config.toml
n_layer = 14
d_model = 320
n_head = 10
n_kv_head = 5
head_dim = 32
d_mlp = 832
vocab_size = 8192
activation = "swiglu"
norm = "layernorm"
norm_place = "pre"
norm_eps = 1e-06
positions = "rope"
rope_base = 88800.0
rope_fraction = 1.0
qk_norm = true
attn_scale = 0.177
bias = "none"
tie_embeddings = false
parallel_block = true
init = "normal"
init_std_qkv = 0.0289
init_std_o = 0.0
init_std_up = 0.0289
init_std_down = 0.0
optimizer = "adam_variant"
lr = 0.00138
lr_mult_qkv = 0.5
lr_mult_o = 1.01
beta1 = 0.9
beta2 = 0.98
lr_head = 0.00387
warmup_steps = 204
schedule = "wsd"
decay_fraction = 0.756
decay_shape = "pow"
final_lr_fraction = 0.0
batch_tokens = [32768, 65536, 98304]
seq_len = 512
doc_mask = true
train_tokens = 630200000
steps = 10284
dataset = "wikipedia_en"
Each number is 128 + 24 x the weight over its row's rms, rounded and kept within 0 to 255. Layers, rows and columns count from 0. Numbers have three digits each. The size before them is the row's rms in percent of the matrix's.

# layer 10 MLP down (transposed), 832x320, rms 0.0846, rows 766-795, columns 0-159
081:126165100121123130136118120114101140139144134164151114117137154163137150132129018125101118133138098096133128131139160172169125133146129151139093133173105085137108176168149127162151096100123123112168132123061159098125124151112119114160157161155125158088133120120110120128117100112178096137107128147176133094114146122111125123146111098137103152145127107162146106143095102101121144106098162134119155142095086147154187117126121129101121124158112145097112112157197131106143154142131128
094:139166150124136111151106110144160095120123097120117095196131119147168099117120145106126115153127103117126132093134120124082147113102113102111106126101149136139118130158110160134148109138118139122107105159135128115113140152125122125148092121110119106128146137123111161118108142147134167175157090103150084149150154186107144150128145104146132161143101159097113180104149132128139110137118112127105179129098116153159095085101109086160119131119161161099118108138128117122132122128121137
107:161112119144171121151089103092131112081105114124159114119091132127127127124126099118115139130122121154120126146132102173108133161163132110114114132185160104138152126148119141122141086088137129130127150111179123106095109115121136157116128118132072103111118135117154126122109067146070104155114115162143122146141123142103140102144109148119114060125107123150195128127150109151113173158118122131142122121108120111167158171162085133122145100130136131123085128142125129135113177141080157
107:084133125127169147093140124129123174131149133136143139098105102095170158126100151110128164146123086143155123098133100114152134109119134111133157101073114130102109163139131101107134128161150136130116167154121138132139112092124082105117117121137144129113079140113148135123120160093109177092125170081096108174130144156157118115132181133097121124111146131148124134122133130159115137112151120108131143156111197133174125111126112113124131145100141140078159160156126144142118100120134110
105:149119150101136109184097153124115165172155129119096117093129142132126127133134130132139132136144088146132108111102164103143074125136160108088181167100153169132127154101142128160131108148119146096164110120096150170118090127112098141128160108097161190147120074127129128157125135162154180191089095113121116115110158146125102100133126083139122085155128126151129094136080123086135097054110147108110093153089122142130120143100122128106113130099171137153153171123115084141141116132111108
101:141151161134150130108096112170112131117148142147110117086103126082120134085111247106139130139149128128111136108135166091162097105112142147196132125127123123102125160127121160117118106102110115117120079149151110147163136106090159141113117123128138160112121139122126090151153152093118155119158118124115124113034136074136130094153122090121118118137132144129117130125161116153129147096107128096135081100116135105087119117144103111149105137137126134110129098171110109108123147081147142
106:126138106082139109112174157124130118113138157112139148096090105157089111109097105157141155127117138186175127160104154117108103098183146141131117188102141125102125113102107142155143151134120134115118144122114132083099104149149105134133116179083150151168121107154105186151136118124100147125101116111092120118109146128154098092135131141154141131123183131121127103094124107121141119097136113175112112133093124129142112168103121113125140151116121123179131112153134087118123118122075079
107:112124140121152150174081098092138109162135114189164124102123125108118114179082213105136130118170133121140135147154122162111139121150117128166134119115099125134123093128147111118093134115094123106138125114154115131141132129160136137105118124124115108157071147142129116127105169133121125108093095104133146115144148140129172154128133167136113151166103147135099108046126127119128155118145106113108082146141153129116153117146142113121129165126115121138117174146149115160114085102141180
106:131132162120121134129154123169133141141161130193135098104090181133134147133155177119121087082130105129174143136148157175109143116101129142117147184133145175139099120147156062143134160118126132099135186103133145078106127083111101129165152089145117131165125131130117145129114140117129137175117151130157088125164120144152100111110155137090121101143087122159094138111153124097125111148142129111158123127110066122139129150124119151105143154139120118149123100101113126119078146111147125
099:133132185111131109089140100157121119152129081129115139115086135136144148125152129120106118125136129158129108111110143178113112110151129127197146160184124116158119176174105115106130133134152132122116105114122117118137168150115106151140121129095063150121148159147160108133152103119117086130139125078135112131123162106140134114106117132100118115103134133105117135103103106125145130104141141131130113148138142131169114137153187112105122146142125136102135168114130129134167105106116144
090:134162138126131079166172143130134138135156107080145103089146140115116143128193252108145136137184152138130085164111182104103121096116093103132146157103116077122146099113141122184112119140105112135174130129151110131120153120109155139124104131144137161102140126128153127097062096077125105122147137094121099091137147104083162086156118145124157115087117124145117128143127099186099113131133132122165115126148150128149141111154129148101143125146126126123126119128122118106126137040132137
102:133132109141133118080109132106176162117118160123134142145119130123108134122122120115126109144147115125124124119118122094146096067118149141138146097108111153145083179169129121145105138140122166101121173108148140135162154135130106144109162125126140109152087113134144142169140151113104128139122116153145119109109170129145069156137163109134111151129096140131080131131106134147101158127159145115144143167130155126104123139143138186123120114099117116140122131172079134138110129136146109
111:103082105133109153144141124101094159157118122130173141162128138122104123117103100112142162097137113149109143095148093113142149138125158128089097099154137144128144128099121107112137131112129143141128111115107105154110137120178124094128077096129141100125114124159133148132079144112174165143120107151120127165141158121112143142139118112143136165128140109140083117135122167119106143073111138179139136113071150121118136150100123084133195127106117150104141128097126116143151152145149161
096:095155136164117111100161152090125155121122080149118126105114114129172141165142109084105122115185128103082132117089104104122100151121154140092151110150095099162124148104156135115120173124148151132085098162100141187156099115168144142111102137123120127126128129146119121144152149138120102144170122180092146101100128088156179135133152154137134123120138126062150112113144112133157075136104097150155118139139140126136144108131107082101110112131123103156121100131076168124136164128119140
103:141142115126116117109104126160079094150158166131136141106129130143124162103108075123170118123145096079154142141175091117089130147127171123178174104127128079127104127135159107107107168145120119157120138156121092072173108155116128147152154129152127129121096104129097139124179158171136109133101092135128143140143104111134112139113167130136133131107149143134144115138114155140134165160107140123152105150102141095162103140107143109079150142098084155139085116117101135160104124077150113
104:117131124107120136122101158102167101124144183193121147110116099149071128166116097134124142118135115117160155069145178122122108154136159151130134144135147093158141165159087161173073155128104119120103156166133156129129150125096111106128119131150129102111141122130174160128128119105105122131059133118105165123119183127151120119124098126104120122154116122114154085131146138072094108095134146122138166132153125138124110125147125093135129122117114122114131123102108086143134116139111117
098:111134132076140125117121111120101135148148147140104132101120118130129109107124091129118127147124124087148135189151150093165138136129128108125098150142136113114107130151084132117137171117158117127138135137166160135109169151147114166124106146150112106145095096154172097166107127134136135158074157132126098142073127122139163128116152149106172089140124133136087135191110156106082091106156145113152124183109111151142101120127114164121114140134170088138095109166127136107132148116114130
111:162143178111147099095102172105155121148131116106148125137154090154144112131101096132063112101126155155108146120129159088176164107117167124057086108182101106124124119093109109111151116124127115144140129094098111106126102126117132164151110098102108133103133134128163122133127129118132117090185102118132076103125122157130145116132088130083165147152136127111121132113138122089142136124130156153136139131112138110114106134097088126164117111128136092119093149149143149121103148082112094
086:128123118110136119156137132115138101119115142159168129140138128148118098124094216096094122146136106092106156098116116121107120159119119091111146179093134134154126111170142113138112129091129128133139111127130170108085140162107117153097146146121104130126111136130178122123092139089130084172077088115150098105085131150075122129122095106124125141121121151104096071111124118106097129122139127121107142116135153124171135100164100108127122122143156102147112127174153145113157114113128138
105:131105137149157136116163110132113095123113122087106133090137097122123129166140106134147122116129157176103145127078121181157119138136137168101107094116111149128127152138120114091131105142147124127136112155097125162110138162130099148146124111127106123107153198108153142146133122127150131093134098152124125145158138141172158143118134095116182087108212172088154154138126128139128174129105141134104131136137142108141126137129109138170121127178129178114180137090167158131150151144100117
099:135126175135093146118107148116165132091153112140149149138150138130141111095123070149153159113158144140117108131148152112120119123120105130126143146160137127155150144104097131146130129096157099108133137106100135130125166104161135144117164110143091147129139156134142110195100133116129105147102124148120093185132106087088127136123142119078095098106111138093161162156167086103126107111126146128120182148148126094145106129101133138153134083120147154109171122129161134143134141210136141
103:088130132152136148119129113073119133156134192116115142098134137165148130099150110125100135126130123100102118141124128153121116146088147137089141131096126146108123152153127115108116141151121105119116167163118113116114159181117167175119094197137143126094101113111145133086114153144147177094106099106130113109123140109116122099054128170145141145153101152120179133107120083101155117150120121165089112082123131129110122193098127171160144166097110157125143167118136111148132133162106139
103:092136110099115136095122151109162113105122117142147160103115080139134141107094116097116147100165161134106129128104120128119131153112151108128170107159112120142141134150135119138096136135132116125177145168092139128130127134145105153106116165104165131131124164141153123125089125180123127144173168126116144131166133139153179151111160163156165096110126144133139152121115087088099137123134130144107124153127123071130130155124125123124092176058088126124124162116095141101179049169131104
100:117146087071148115113148124107141133143116103117128163098113161111143137124172181112110131129122128113135123095131155096148121152146158137161131150113136151105123155150142104195107162124100135090176136155099111130186129147114112123143119117167148090091134112146101122104108119141108102126124106120100127152144123137121126116168185173128124154078097104125107145093153173162153136099102170149167124114120134148103142118146149108112122121106132095125135115148137114111118124070156113
082:100088116110133121088127153116116121123133184128145138129135111103114123157122157136154141134132129129123174140101137157147125134158096138113153098113116135125142134162144131148132122156104137158112170109110158127147153121111127146153096157093118134112132150174133132133140129085156101087146154146164109140070126178134138127148094103130172113141097129126139054104139139088146116152115094160141158122070167152150062130117142146137106131125105134125135139107114159102118169108135122
100:149144120131123134145178142163143149132126084154132109124117106144103119155125060152114140178115136159134148148138148086122129093121102149080146158164141125113142105091134171145152122112140114100116146127115107123171105148143109125163077108110100110146158110136137120157119127127138092137142145132111119087172114138144124139087079124130131114140080091164130081096101109127126096116133149132122125152159151096088089119126111146159093117129155175155063128092124130110137145153057127
105:125120145140146101101155073109099130136141116139110115096106110160145162146136077086156094139091137108125151098121120111130142140126144130111105140097148146096122138117077121150153120169134116161151153143078110088128132109115118124101150150115158139136123137110147148111130084130111138138106117142082133117142118152145118113116102123160135122140140117178149127111120137084107081095102141148063124115141139111149092225118134137106147131140103144119143141111122132081153075110105113
103:121134125081118122126150140130124141123147131079132164121128107151118142135099119116122129117138110136130115110123116130162160104077137144067155119134112115123151083120100157148110103113131149158176149122091120139125120091149101076149130069134132141205147123119126071059102106094164144112125103156156122118157157090110132117082132152146149145107110142143132126099106169137105134132111117087185115122106093135140156154131144130128089133182186166125142118146135116138160169124149126
099:138124150152128116130122156139084106152165124207124123135125125128156110155139212135152092100128155115142140101147167151094082106113132134143125124099133091103089111134156096092141156092134104121148108103145127144072093125147104156165129085096119163173130115111110121097141108113107088144116163127117142134161117128147078128125176096135117140157125126173139113120157117142118132124093151135106128123119164121130163117152127139124143140104166108158087148144106180137140144092107124
100:111165151121141139155076110087154106113137120133110041122114147141092128123096086103124143098138120103120133109103147106140173135075143135130140155158120172169148149174134115154125142124171143161118113108133121137126113112131108165143108149115129165124133111105109175082130092119080088128111102114119141130121110120117116157129148096166122144127130104105159110101125121122114147146131175142099124101132131128103108136099138120147114139144147108098109129113134175164145150087090142
# layer 10 MLP gate, 832x320, rms 0.0847, rows 767-795, columns 0-159
090:095137120087100155101169131109145167128121148114107107162132115117118106095149103097140130133141124118130116107133153113139138160151120136127124112130121117117121127149087154134170135120108142140177137143148153132132101126134165131120170144118129155110111117171138104137183137123161128114134107097110092062110163073114134086132127133118149093106116132091146106154152139166089128165092111100105150107187127116139113127089130108151119135158108132130078128101132139107176131117130106
114:161166113164141131153139095120095133092117127110103097128117123107072158099127111108138121113172146129140116068114137079192152108153133087108136100104118126108084151152159152107156124175141152156120144127114113098111109108130146128102151122157120086102140114083152102155138157148118110116123108149121130132132124119108133155151115117115140126098160129101168138121135090095112163163120094156130163138113152125114138180116131108163115110172126142138112102104117116134102103147128157
110:115135159145150131158088109103137129108137099146126123090136129129082138098128124109143116134186134133121104176097139075190068138135163114106121079134108105144124086166149141128147143081128142066118106103148150101139113128135133112109127146146087107138140190131140073116143120131094126137125121133137145126152153118123148171110132115150129115091165167139136116089162124136144144153091136132161142105123106115128149165100124103127129084149121155135113098099152105079172116154118102
103:148117137112119079162173121072161089103131105138113118102137110136105146166128101131124141134126129113146128120093077136130116109112120125123158132119134118123136133120099119070177152124166175148138149150115150108149100125183147134126123123136124127129145129151132142198132126128121146123053095165152168134159105117128121120130114136153130106147151118100144144167171105097170155163110082110116151125113167138157142102103139063140170084125128137107133141111131134079162105177117136
098:108075130154145164128163111148127128115160115136174089159100129119137141111139123134132136179141134148131145144112121108120080097133123131161119108159111116132104126103126118165175092150111158148115140117153116117115135135178160097108093118106126134129131148091161066141173154141122124136133132171144129141155126157135087132157133134131121100157152142099137099094151140141119146158104153135126142133149099153147106155136130142125166116138116118117098069129133110111096122129150121
105:160150145122097169107117138122136105143131120162116113139125093114111146135180110145105123165113136173151088133075162103160117151171142151155132160130123138095149174102074121171152114130067090102167115128124118117107078139102139095124089139160157124146160114149122117134156100137136085146134111143133159133123133110138132144141130151126131141142130120143111141108137110138118158138124152140103136141103136151113130225109103133119164103133060088130112130133127134095128136161139120
105:100120162112137132122176137120149123145116130120122084113167137117134109151142115142156124124133128125119145095125091135141114121110142115125142163113122085123136118138116154085201138180141111115135130105109140085142134109134134130102085083138104113097163152144146099124103137160132137151110123113145138132132108118118104153128133090152135140110115138123135094182104130138126162075099130147140132151120130106099126147130152124128168138125122135136093100149157122077140142142129119
104:136137151162130127158115105110110122155188138086130132121152085155120137140100108128135152120154139157144108146117082136180115120144128116114104094097121153150129138150107193137134112166140155132116151134131120150124140124131133139061166134060121110090135170137116124144149138106145117087137087143141117145128127170127150134160114078144082114124120152118161116123101114130118126119087163122117159140124148153113109086059129096160180134102109127103082124138151145072140121152140151
101:137143183154141160177155082090141124147093140139098108119143146112127124156142104138157121081126140149109104122133130078147100077136153166145118118107110108148115107103112133143153142130091163111142135128128124179143099136184114124112144139158102122121107110150149127136127090135121107159121131143095132113132153096104091161109152114122114149132115167138106130128128112154114114158083177095136179139109146161108117137087134114139147125154177090084096152122139105112154151128141103
082:139109163145150167121136133116171134147161159126122136150106108134113071147105143120123151117126171167135144109089109177174186135153178132055083110134139146126128138124110112133119163131144130134128108149146109115116106116150174124156124102126141078152124139164137153158123138152149144161119131151158126116145127088171110158087107117144137097164147132124111122108106162104122188157128120163089112108131099164119131132152094113150141100114132103125093131128139142120155147131124106
099:113147124156122173105141109132129153194147102109127136093119161164079162136130114085131134123166181130155123144175140143128149097157150111095115081161146131130138082148098167170128116131120127099138108149162126127096111148126156118134128138134131102149132152123149144181117119130140114122111094117139140093150150059151119150139131089177124080125141147110128119117127110141145150121120117137134110160175100133152123106134131101148112129154138099126162127119133128081140128166127102
109:132074134153170133161158147069140149143134128118164121069123093109132152134131099154148160136172156147163163149138086128175134109098186182139135131134079145100135158079112150121109121118121100100113101136118151123098156115116099082120141099089135116123135115144139137142121105132075171141124104134129130146130157110135139143118129111146151107117153179121100144110131150105170154133120092149120166158123168137121097095145143112134158132140119106101155126116094143098161099129060081
101:124153128135164121128123101165123111144160145118139101115117099150086103122119082142166150092140142122142102122149110124154102136134171096074088111207140148147132111120110143130105081117142133134178108174119096124160133040145105127135102103125124114132138120098104128117143128151100125133088133102122153108137136127121149134136136097097134144116143157187143122134117175141110092124139162157146136157126109168122129156091110096142116114191090114163152097133145138130138099120103162
104:147136111185112170102143135103129098129164148088100116100124070145144124132086116152071179148109159138123129124130095139131120122099113141083130105101124116137067130127113130166145079107116179108137074151137154168098104117121126124119170158117116090129134120170144096177157131131169135130131157129124158129135123096100130139147113107110114113129131133120157127106147096106093139120104115140102115166123168122102085126139133145136171188111144106155166134120105129114152092155120108
101:084096165178117171144168102136141163145113127111163107109119120159123108135120070142084120131118172132130151107143060138086066134146136148116082114133108103131078114129108121125119166153120117130182130126104134080151152107114128156117133148154115118098149089142119100141071110150117128101120122152135162151133089148115145128136159074109093115126129143119150139157114133145161144169101139132116169126144132132129071142120098120148181076125144094096144106103124105128175111203134134
101:112137164117132115156126107143139097131143163164127129124094085096131139129117110103170089095147157212164148126086131113127125128109175102114117142142129088140137081122169101135140158116141158120138061134154103092090139119127102111102124088128152124133124130130160124145105141133118137128103128144165189139149160151129113126117141131132148124154122123136131106135179120167124114173125136147122150118115126146136092119119129073127148109127173101113108084138143126124125088126110115
106:101120139154166108113098117092074150136094160151167103117105114121125133181107101191150111133138160170132120128099128103174150122158174156113108086110126179132122150115136135108162120116123148156151099126160136115116111134147124127132090142148114161125152125152133149110147116141095121130138118162135105127164145145124125159116140077158116133109129152151173127137140082109166168179102131115112120113102127143123141135106085139147153101150154150118148118123105114108046108149136146
089:147097156139131098110130155136113127125133117132111140101139136113117173116157133121182085074161153185157151138094150113175100112153141115100108123163120126079140123123118112148137144153108148153104138162139105118122170081121077074122143119158128137122128126162087149124114138118120130158173128151090161137147103124139137146146147153109124115042142157118179118137143128136172124115083108089152123168115126119126076115127148182119127158140132108134153118124089140145134125127135062
102:149104136142125144119133148124113112169158109094139168106167106125123138142157118131142084121152178125157122114104136150131106112162074119064109138124139169101141123126163130095116152126123149132153113139122136121099110169094120136152109131128133110106124148156147066162142136152138145129157078180118201136148153139144137147139099119144139083154144160119131123116145108144147166105125119177100099088127126182114125127083102069144132110127153147136076117083127126127137088127112127
095:154124162170159113144127133091099093119121144135158083137151080131129131141133092167107115110149116179114140144146111119146159130128162116103155133175123107134148086116172122148132116168081092139123125163158134087111115096129143142127136107101144121114170131103150141196111087155155096107132053137129122132142135095072137118090109087168144103104126134118166131124166119127162087143094146129140121113107169134133110147128180104177155094133088147168098171123154137093176133140143102
101:112132208124135128091130116149138165115111159120127088134181130146121121137125114112124133086165141163127154140119166141148096171111087143123172091175103136135123088126135125111128133122115139126105078089129170122106118157134124114136101154111087105104103155165137116134152153192129138130116152121190101070131144118100113166119135138148132091150123141136143116112110128110151154157123129148083123114149083147100155122084142116098059138151145097097113145100109092126129168146092159
102:125150103128151106130137115109113157123133140145120122102126079161079149129076130115086168093118134131173143121139114109184118107150132130113113172133122113141131072111111117120154132154104136100125141102129140163138105113139134148147146176111097143108129111116122117126162133148126156132113136131127186092111134084162142136108145142098093133098138114132122120127121136160165131175134142154139134122159156125092127155133150115164133154150103133113122095185128100166108160159115143
105:133109111162128155152126094152072108130121194146142155157114093138144127121095110089131140102128107140113161129151149150144118131113157062157151086114187116128101110145134157162100115111129083147108121129108154123166160091125114141107119104034082126133118146109157113121123122138097130089148136129156134129086144100131125140150118098142155095094115185111121136151108106084176127155128105081106127091135123090122122139143138106175123115126154145150103148148128150093116144156105128
065:153121097096112129121100132121170110123110098123124134116107127083177147149156188158121120126110116111123096130122142149101160094123131089176143136129140147122114130151131107111092105119150108120162100119127145134132102118098128138133124087133122107089121133127125130119140113139132064147161173117088130123086138150173085095131105159145121163097086133128110143110111137161099109123151130115161122146152121117126128116124131123122136107105176158127119089178128157164121155075193119
099:101093133167124117141159134068132100155130100191158138121118129140112114125128092117136109090145129179144153088093122097144085160118146154138111142138111089121126142154140136113101121148146131141140109155132191133118155121157128112161136101127133162128092111103145129170143103133150139115144136134157125161164108162154151132100117128174157103133161145087125135086130178101162109140106153107103151180141105156098077133139126133146118134118089130107142131157121110107123144143107160
106:094161178132124140141145120058128105146170160140140110097113076136096162128131093118118176123114123120127153122143132103152126157134097146121174132112083141158112142130083128118107147165100140158113148147104165124131148101124131154134113114156141118113139129107092143100143095145171095086154147160211122129186141123135138109140169123113110120126124127160171138107144086115134101136125161110135142152132157141109123161064112128097136145172078081103108154126127144086170123130150135
104:117139132120111159123092117118141113137165112116148109113151132159087132084144122120174107147095146155134106103118128146104121146163166174101128110095167118130135166129134141136173130130129147093152126125115108113111087135140111107124136086136111110123143140105167136123150058141126106089123120146127146093117137100133155125125149109149123123104128152151082122141118110170155096110108095139125137084159183109139163127113143112133152121137076126107101116095175165094115095135123127
102:117158146152152136107151129126154152154123123146115147123123123206113092087152081130099125128133142132139106109126128137126184161137117160146111100171167136092138145118148100133109121165128151083073119133156124113128137122143141135118119145155072103096116125097112103159098127137132094135110114096135121117140148132157163158133151116147139116114156128130144106151106098157144122166135148160105094137111108136086170109134167132119123101107107136071140118128122107140104093145138145
100:141123116124123147066113128081116145116133165131134133045144112149075120125128103095173141167106144130089128128137131110129127133136139160125124118129110112172090189168134149139127134161128113138143101102119135128152117105121125099137120152155104125093107084145119109102155113097131043099138134113102141090148132108089137182130156138179157139122149097156122148124100114151164141141114165111136160139144105131131129154082147108130173139088158091093137122094138132098164105185109109
# layer 10 MLP up, 832x320, rms 0.0859, rows 767-795, columns 0-159
092:134110102117115123163171113129171123097084079150143130170138127140147089134165138110066131146133084172138073132121124107122176145121092165167105106097086131143134110115100096127181140140099124130141139118160125153157125141139117096118104137082164192128158185109159097154171167131107115126145108125141134105136154110137130117120109146147160101160111096084076104167107136118127146098090094120137129166145159136121142138087103118200111075160114111161125100117110138128084139110149123
109:138087140103101117117162120155138122063118168086128136123127122173136123136163103172151152146168139148104150115168099123157101128100112115134109200135135141041131111134142127149130130126113112133083151130109131132091123141160140173130170122148132123123145136152136125110102108103151108137123133151098137096137157136144110129130131110104151136105143105153159138115159129131125140112148132158115255092144128132109113114134111137138128144133098087112125094135141169099105149141138107
108:163158135114119172144079091148117172135124083101107182113154114141128119112152137099097102150180124129082116127130159102150099168078098121087115089128111128126104109137136110160144138091127141104126111115139129133143133116127106147120119159120120132107106151161116093134128126130119108145143151152117125107109147116118178161176123141125150135140141127153173131089146083129178115134100122168124160108089141115109164109130101091139133114136131158152134085126116145102166160136155147
108:098145101079137107123138140077151109111134155143129159116108130122124137124098124150145102137090133136148127079172123165157158109163124122136147104158129095173119148155165144137125104124111141083155142145126132111117107105125122144136132167142126158130133087106171177120122146086122178124135153133138142139101091078161146115129141135105147116143122115129092131127125106104141151064150145153142150100100148152132127154180132153110125086123130153078116148105133120175096117137129153
099:101148144107114133138099153126101096148123111136131123141156116149117109126144094124149157110138134149120143153107149111172125089122135099143153146169113145157087128067152104100115153104143155139172108114142148104117129118141150105100086104073182163178142094099109136089123147104155128144082134123129094110134140127137101125139142118112146123116148135121150152137164123122126140116151133128124141139126115149096097162110162163129121096152198115123129113126198112104117094145107170
107:113154149123125104140129106130075135131107161115122088151135138142102125096128159106147098102139109133138147105171120093133147150142088104161143120096164117125133168149150132146101177140101115107137108125128110110142107112145105133114153151140098119068105192139104143160158144125125106093101155140076143104128123168053112127134129070101085099130132105094105163140161112095083124143100123133119120162124097157137141142094143141126093140122160159117130109129113139121109130120136142
107:146145160129108112173162127140146114158085170126152067106123125099086099166147118129126123138148125111089147126132108131109142156133178156169095135110176133144104105116123136118098106127128132138113126051113149154114166115157158150078101136121103107135165176138190120109104123126106138174116152066131139128126146131181112138129128107114078159115136147099143148103122102135126130119142118120125099136124118096108138129118096120113147089121171147114134119126145109098146112118119094
104:152125169189136128151100141135100096162153124106178103129098117159103116157108104125131133134153180169134136130137115115148145150131172140124138134138093166157123092112114163142160115109134138104098138122114091132071158159180114149122143080095107122118144119146140135141178090144110149119133128170141126128136097142150129145144141123148107085143123140147151099104139139096136103118102163126115191134131112121114112120091142126172155122096100142132113131129127143068110157149151116
100:122124178181096088081149109115177108106123095131118156172124110135140090130158137158129150088156129132147128137137100135135130111152116154104123150068099141118131089100112122117100141149131082067120129139168111111143119097106110147125156126192138122125100118115126128161120114156126138201113156089131163146105124118093115160184146084089124139168134169103112136075092150107103118143110130134178161173087117124133146138107173129112079090156136138141169123120117140109146144111160124
094:093116129152111163125115117109113181129108151125113138157126097131133042127057111141114181106104108144134113095136106164200164134142136140095100085168137175160125156124107152125153132127134105131102168160111142123107120145130125108132156153061130107096143130122147103136139149149129155128131113138156155132126144120168112151140162155132122169164151126111114132122122093093175154100108159173030124113151119149100138147082101131120171168100149086101096157127120135101133154180134160
102:122122128138113151165097153138126130161085164142138120128138127170116089145137128132139108068102103092131139131124118125101147097114127108130105133135125145148104101148133148103108156127120114097092104116062137134135124132105124150120128157145123085147146189097134135142139125128128091149120079183130107155118138128144112121093107128113139159103129159139112101132147150132190124173115125151123124109174150167137069101128115155172138133121148104121184130124151154142106139123137087
112:154145128166141123174108150133114138048137127123123121141129157096132179102115147122116131125120107124116100134114114152110118073146114108158081128108167083156087138115141146145147117125116149102126123122107159109097124162128142136112116127092109133119150128109081109072120157162106111115111115137170144148113136148097098132115136102109127169107135075124116097141140161137097145109127099136166087138146119126113112130125145065114119108101155119124159132133123111134117130109128123
094:130093134157122161144135122112162128129170147112158082159121169159110082160126138103150118128155160141090097151135119135124164150167144142146118139155144074127132130090127139141115113144089141167122103121128118074133165123128108150150138087160114108080108092107146113110142156174164113102141129073125156116157149143074140159096110121185136165126129138120104157137076139126133156097102148095133121155103125126125101101135147121118125110112092176130160152131144146119155132111100102
106:117084122114127091165109126138128122175132159166155161149118114148110117123105130162116154094132127110145103108175150102126123166153190155135196119125169110119115143123131121108151137121138086116110135170120119125162108098125113132127141132119134163165160081090120136139088165122103114129097156112129173137134130164154101123094168139129109133132111120089111171101128124090144129120141112081114155102147145166122128092152119134177083103177122115135161084133176121125139140121142176
108:128093110148108126120114168118133077142127107166179126109108142156133148145151106127175153127123120101133127155130130126115145100166145150122135133127159113098119111103127079154155109172108120159156122123091112093141126142068087121116094152188149126089101137117129127145126144125105108107120136085125123150133125097159136144125139074174152117126081133171092121121104125132137117125081174141138105155122125129133124126125129151138124134068105133087152118091140124155160168116117130
100:113096109105116125123169116138122160101128121148125103158138138152149163135108134104103134143114094088112143134155134144140132143171143122114158167102146121124110088121115138164114129121152111168135146191080110131130122147143100112102136098099151082165117167143150094162108135143097103166108109151113128138139103132126124156120119076146137102123124115166098102124108138144144138116124165146123111091114121153088126150149110164093134108151093132110123152125150129152117118115150111
111:119104095155116119130109166120136122100136207140178125111144152058127088144156123118164108171144135111169113117119152142127088132134106122095117118132090119120142146160114131144132125123119127107114100156117183110150136167099120130136125109109108148135171096105143090165159170167113139191145123144140149170125145141167122089110106151169163086124151131123090132149113140141096137115135118111119100143117145172151132113145110132117095113179107136088065177139113132109128151115136137
090:159108111103128132141115130134117137145207115137111127117135129142129154118137140124124101101172144123136131124121166067158092132093154126106101099076111127105114152153133144133126094144111124173167138134127111130119156143132159126119138122099139102100159112127138162104134111127121142101161141123090147146187118147147166135113139142089136095093101138122134151147068116098098121151104171129150108101126086111104138154123161141126140157112105147134157135129103157128165107150152061
104:131158144119138139102153077109133156121136077128064095145137136141127128147106149126110140133154107124137136129170142104152127138143112130149093118100102139135106154157141094141149135149129076114126120140156129144184144135109126121138092117133154152123154133148078161119118122112138113102130168117131094116179119125105133144116139142126115157095159093089129140135152139094133160107127157107110111158157106105162143112128128173138059137133135116060178140110148104187104138140136164
103:131164084111115149115146157099122150176110132126082145116149151063113104114108159129087139115104128094130121093118124131133103113106118126121128140088121187098096078163089154151101153096168141122148114139095124138153139164118148122116148174144119091106106131163076081119117144094104149103133132151139128164089102159128149090181137118161140143097127138105110155105108136179134179142164151139106149102138146106135128099111139141137132113100149114094134096105124148146149119127116161
103:157122108157093103140112134087147115114126101102126130097129137105143134131185123130062090128109120144153125111091116164099094129075097139106135182129101135146097134147103114143112119136135115112114149128104120131122097136097144147120168115099099151138154097122100130129128142066099099123105150116128132139134103143080120149133180175178136082119158133156137128137057099114112114132097172134138127149134135091126164120111105089107162139133134127151133126153135122106156131120113155
102:118109140129148104141131126112150103129099100165118147071053119133111130124070117122130167093143166177149165099116137132165202159138134105143164139128067129119108134105132124144145098161117109117133152112110142122138144084156133134156108150122142122101154076101167157138122111151195148112135142136154162137148134109198096141097125108149145149125133108146101142115147096146146125149100133134145130118161180131153140107156127119159135123134108150111147121155109135133107124096110123
099:181135108132117117119083159130137154105152095115082125142113117158172089105136118122126111134134115131146110138130154116144102096113101122138097119156118136143122085161167127077148121115143142140111163119114122090108138084091123149134148152117168145161071144178188145106136149136142080092129110136139162072113097082162126119132146134149147134128113125134160134169145108136109112135138098130139126105154132142112153134162075088089144132105131058152163147193124111140144105151142121
075:149170143145111124159094110146097134158117076124122092117141160161133132093138124135099074143138140141146083107139132127120165120110136115122103140110179129129111093127113121084128120123176116092149085134134125128112114128101136111086138114166117099171124108139117161142093126169095160145138108107065179138162139098103118167114158137130078149108140135105109178124128116176110128089135154107103095110175090106106195134150140110119180131123142101114145114157127096152138092119147133
100:025124125148125120131170132099124107093178084110104129135112093109153139136130102152128136088125145067153144112115076133146132103073159126131137173148136095093135138141167134149114143111119130138094118117114114119143155124109173114117157140174151142103105112106109137149144134155100178115133064132104134165171129163142143085152153141138110148131122134157143110133120112153144153141156136119118163164102168138136100114127142129126149132163131125106116087097111126111149127132121097
107:141096108116149131163108144128149137132091117135102140141135151167119126099139153134127125141137179149121138141114096123170164156134117110137149166131111101154100118146150114122131117114153114091174123152200118109139137136092153137123169141114140157126111141142132175134113125143088140148091092090099171118126131115108114125133135121094130121089148140118121138144130116126080126147205102069113140143116154109131100123138172147147096071129128139148124113111144120131099097134112166
104:118089154147155113105147113103123108160069130114133087130120139169119162150080148122140121124110139099115142079134123152157092105124138137131119111176141109120113122049111148135112158099123141112124077121142144150118139127134161163158164165095143156101103096160133149155136130085107146136084127138147156142091118123115103139121094144066083125098147109145140130108170169087190110121166181146163152100132100121126081122110113198120116141128128151120221075143133151140138129125138160
098:099131141132137084121131112108130101150107067101156125116151170117153137125131135120118121134113095102161141167119139126144120147114130134119137116134124140124186144103083143106142128128102147104153138137102164138127130143127130173138159130146112161088105113108137123161109095114128113089063122116136108123108123099178140141115153125118135137132094152162129087100160115117120145141131105123117115133164139144106103135146154125151177080169075067107108129116150125138115144121125093
098:150157116125124119169088106126100125140105113135134123167178139091076130115148171173089130122142104104139172114120135141079111116127100110119137119112151115121123113111119092121105148128126122148162161117132131120136163121155118118120123090135143137120145171092134096152143130151162165084120093172152112180111164171145114107143121159109114136168156096127125100137148135135107094131166086153122126103118149140185136083118106139137111104193134110113148155108129144167108160121143128